config = dict(
    d_model=384,
    vocab_size=8192,
    norm='rmsnorm',
    norm_place='pre',
    norm_eps=1e-05,
    positions='rope',
    rope_fraction=1.0,
    init='orth',
    init_std_o=0.0419,
    lr=0.0162,
    decay_fraction=1.0,
    dataset='wikipedia_en',
)
Each number is 128 + 24 x the weight over its row's rms, rounded and kept within 0 to 255. Layers, rows and columns count from 0. Numbers have three digits each. The size before them is the row's rms in percent of the matrix's.

# layer 5 MLP down (transposed), 1024x384, rms 0.0483, rows 1000-1004, columns 192-383
096:153125129182154108149123130135153115181150116116131131099174083140115123115129144144111137103128159164135113146136160095081180115125160159123145104154136144133141112143124136138144109111106140089117145109141185126099134112162107107133089134101168113137135096167093096150122143137142098108127117136166141137115113186101115169131122131106154158117135083101094116162139118122060133119087110107132059175133141109148146102085177121111157109106076143145124126132108124113102131140102114127141149140135102122155157120118109093114120119127139127132162108147128158157150143084112112128
100:165114094161115103160062135141120146128139155172151165155159111141084118169126103136146112108139125141094144150104127132099103133059122134104109163172091119114088100138191081113074141137119125096167136135107133072133102163118142146129130179142131108118134125148104130147091120150162127105137133114132105131164143145149147129148134148165152105185120151114108150163141159106169136097112147166160126178100143138157152130097130111149133118139172107135110134155097126121092126106090063141094146143119151149117128125145113104085139149122165104143129110134100137150087123139153126119
099:140125140153131142156134143109112143117093108122160146144118110121162107158137135147160083117113117070168126126108117138155154124167145117159106107140132161085119107129138142110078154138141107157193154146115138149096110093139143059075164095116137110114126122117139122133143143178149168166158117105144153115145091165136105086130143131141161120143132100159141091095152126096142083157135148154150099134133098114118105114088159092143163131127176163112124120152128119166121133136146110130148131150154146152148115123096154118180136094111128121138144098089141142124129149116107108146
098:120063094122107176115133121120114122143106132141102136105145109127113160115112142160112084059150102114134138092130153161088155144164130108130148139123189150151103193113135151121138135131139151093133092121122127114136141136113148103145144158121126136121150106128150130136144142113174142098146127144149108144101139138112088157164115107142114114150150191137142160132140105128098147109120117157128133149164144126125109150195172098155100119111146088107092134111168144118103115127122120147142121133138136159103166127118133116091184116087118118125149113130129099102134158141099115120
096:072143120138130095109127134138149107156105122106122160136131163129142117171111125131161112155113105123112134115116185095129102126141109142114149118119146093120163110098100147145129134117122138154146124113121134119125118131173103152124097111123168109130134148136090171134155111118154111163153126115138141129108116111129126102122091131180121111136122133148152121118126153145140117185100120168121193116123141109100127130128170133153121081161121096113141121145108089162076105118100109133151102148109157145161108114146105128098145118088123102122161165120126134184121112162102151122
# layer 5 MLP gate, 1024x384, rms 0.0486, rows 1001-1005, columns 192-383
104:117151120142124101156116146137113118141120124141104085144119134106109112160160138118121170121128128151142110117128140130140071146118122120133106132112113153142099138186092156111145168083167088104124099133095128167061116108113094138161123136096173104180134145120114136143095143117070119126086125135121126113106132127122136179099112104107154145144097128148158110138136098122089095123143122163126103143136112097095104177128128190137139165137170140129097133122127146111127130147128116165156145152117135123164157099196146136099169131158149160123135098155188143125099144140169134153
101:116142135142149140134087162137172136143152108172131178082132135099120091139173105079093108107189116156120118096141096087093157133082133162175157127116152111127144131127137147139144133115137103127087145121141114104132120131137124122102094120127181092050124108142174148110094131150094133142132107134140113153143118113149175138110122131104130127115147168101133128124129175185146177070129140114103115165111094118174138155139122154130118148104147092129087144118144164133149187113146122141136171089106099128101154125143126126145090126111170152137126107128132120118066140130152138126
096:143142140174170135150047076093115120111129140147118095110121149132106149110144119125071093134132132117102104156144135161076097148127124108145117124142159138131150140117128154123158128128114117110128161098118118128104149145156095134150123099124182137183142122102098119158104149122153135129136107130094119160152117112142136185103129132123124132158116081176161162106123136119085078113105117122146102136140102076120077128104108088123095136147129147108098089146149082111120114088106130121123134124123094127151127146163117121129100123131147119126184107138122136100159157125116138122
103:113144103139117130119131157159139125090118083104148121182173090155154142151125110151127105126103136116128104146113113135146145120171148130153128167118131120119148112123126129090120088097129110150148123094159137146123110148111152085135104145156102139141136090077157084145102075122128160112102117081115154116105059185115148120110113159102141133131121134165110188087129132117106181132150123121074130114127153109163139142154112137080121110138111127129140158159130114130148099147084144142150102154130129092161139112163145121127182108103106107115115091117135092111150161106140125117
100:113143143157167129147123152130123141134124121160114147129139154106154174148078118093142148123152143142160176202160096171097106121097091069106125129126122153137139105107114121132150158108124138104101135149134078103111124118136168107129135131142103111121124149165119164154132183173119091132132114207138133095145152127084169117164128102089168190145144137159130113151088118126131155176127129144129102142147187043119100081120109130136119140122113127113144129109135102111155105078143110137122132089134142135119156124113122150098105089127116177085135103150130119162118141144153154131
# layer 5 MLP up, 1024x384, rms 0.048, rows 1001-1005, columns 192-383
106:133114114109126176140105100126137132146121139143161135128147106108133116136130131103142126145130167105120137141100085132114087129106090144109137122144098136144136084108207121096101124114144173095181126148140118099145135148108122130134171115179122076083122111121100103135135080115119134103142134125170117134101129158161126136137133158165112106140165188087118140137119111119140121153100079155149132162147173141123164128134136107118098134130085117142122113124082122108123104106154139111079131116113149147108121104109093143115107138069146106131118147136107158132149130137133128101
100:082118107130108134145128134154081123161119100126132138146120072095132128121114159113105141137142141135118134142118111117126141092077093106102134124137150118080129105136078150124129123179125151129164098155150158150101072159111145131141091153167115121157113133117143131109171123145124171129115120110114192118110121165139127115111131140083085139150124123154092164097105132149098102145134162154120118098123099144149106114139169095182140099147126133125078100133142116122129080163104154156151099160111159122149144171129155130154159120130145134119144113156123132097086111146128129130
093:135116148118127108108119111138149105125125119159113076138122138103084134087115123158103125153092112122137093141115120177094140110147135076143147126133149125132130160116159134145148116097098118091149109114126119148090124152120158122130140134136125111153135100128116120111147148136146117160106112124126051156113142137120148115146168123093123157169140192158113135136152119095101136115100124084097120151116126166165159153158110126137108134183148089113128112124134171078127135121131105149112112128140100109116121136147101132120155095046126092136110125068112104119116137118136129168
099:111154142111115108137136162127162094118164114081100140149142134122095126171120124129098108129119094117110163148130145101124097133078111141123135159120124082117142141087121160113121136117111144128088142127109112170155164118125143146113116094154134093138127102108165116127154091129108114141132127109151152106080073081119135099111135137120110095129170089102123118105117131166139139116115114170111123122108115109095103127141145103118153157191133121136126122149114141148106143144104114161085115097097193144200148090108148142100125109143105096162162148129138151128106135140095103108
103:132111092096124109159136139145117133194156127117182143156147138138128136095142144092143148111114105155137116134153120144096084116128133160096115141136142159125124110101104117146123148124115123123121152102106107115157141116093103122117127137127129170165121173118173124162118151104144173097168163129121120129111144103074114112140153145140135134116106169159134133111124115134118153174116163111111104133159142121072093100098140131145065115158113130131113128125096148169076184127078163119138108140131122122080100079066128126146117146126130125153174116133157117110132139190179129123